From a checkpoint of a small transformer trained on Wikipedia: 2 heads of 64, vocabulary 8192.
Each number is 128 + 32 x the weight over its row's rms, rounded and kept within 0 to 255. Layers, rows and columns count from 0. Numbers have three digits each. The size before them is the row's rms in percent of the matrix's.

# layer 3 MLP down, 128x512, rms 0.195, rows 105-127, columns 384-447
111:128141113154110119166073181072115114135135162151144084091083104115135170152119205125164155062101121110105144138115145125168115138131105109152107119138161145092170180132102112158142133098137107
104:145177126125121146098121116159106077116167156125099084155204100099117115112064056125129146128094128132134178102144125094188167093079093142118135133077184071137147181122094134151158094128093136
092:134121111118141169088136113154217035124098169170127138114087155094100112069082172153134112173073112144165108139109123095162081129139199111076102123149070116213080167098146099123145110108111106
091:129209135141154100117177123127134144131164097195096226170165163131107126183196172153142101046138080078170122102174186128082100153108142086124164162126185079105118141074155157092145138175071138
096:141159111151117155125067098175074158095130173057084172130124061192134118165162153079149119126053101146128165181145118164116158138152091159169133111061161095121122117138127166118155152126145063
099:126077113135155161113127145156115174118134154133154181142109094103127122133138080073159076082093122110114135167078111120154147135111088105137134150109179146135076169078147153109197106202104106
095:158124117073142110145169092131073133117187138121161151156112106163131101094130104120104148108139106072165108016116194150134135124142087116148099085094112122127093128106173164112174107102093104
093:135053171080156100141081097137132114097113172118129169073096127158130134094100117110097163091192172166131167150133152073121195120134082096133104156122166164108109155108141099125095155134076131
092:128160143157130113134051157089162081190179153174128076104089074121120121147122113103128153152165108120157098110110172138137143141122199174139115137161110144220151141136080145143140118079141167
097:097108081090178146137115139045143161131126112104133092132181169136081121102118134125095145131074109168120133134139128141098104120125099137130074141129156130162087144085172180132113155119109164
095:111153057104091091179138144125054106117126147150153130161168156153144101131148154194181127112172140093110082112120152213107105116122150137181127105135078103152136124126112142200150127096111107
096:101155119149114148125130157117123107151118137118150169190143149148119150148134159139173123144130124087119128150090134187094038118086184082124123150184140121174114134121147191170140148118106116
099:108143117100133167116212154107115142095168162115189132160146092124120078076147174091135149168114129142178115196142152123177155126075090102161137086072150150081075097171120121088132152069097117
100:136106124159137112107108147133078112149166159106214164100147102162122130126132193120136176097153147147120174108179111086092144162161082143081144090075198123127141126104126113148124091126134173
116:104144106151047134152188144135121163124102123099182161123175116089131091104172142103159118083176117082140174056083119085119178161151097198161140102061209120121120058139097141077140107170120083
097:145157132111147121108199069156157144142161194107141205098097141116064135160150175114080151165124123088136140053104103147157079121137127088077121128113107081128126110081134080150137112156154157
093:068145083179097076129142074167147153121105094119135093100190118093148113151089105121151143063136069074166167068147159103152144155147074098133122125101156094147104092153134170087159109138119117
104:113122154124136064114070112143146153166060105144115129114167145150109163082126147106152174168173109162166145078159109162075181117139138132093158116077177138172115145134130174146134143130124176
100:155130086144163084114138146116157156149133155130108095112131137141072107102068093121106119106128121123051187116107100131086116132149200066126121080164185152071114131146135154122105147160144096
092:130136156094103136124119115162145133121143097102123108157129127044115123093115087115128068090109154140155155167151150101113121169122090109105157149111035147099137153137140070097133100102184180
099:080148118138151115136064152053105137083145125174149105130096125139152185169170154105077146178101147116142126200107150139141120084148122094076167171117137157150172144159115134125106166150160148
097:119215137118129140156127113119165098153120063150141052120150103114129168184197143075141174172145160120162073164119118141136099085134148098120173087078123181170172127188088110143098108116176150
104:100130120130150168158176084103168140068086092131180127153209078182147108127145180149165140111168120139112120094169098114115114176132140156194119152163040137160115130100070118096174106061153158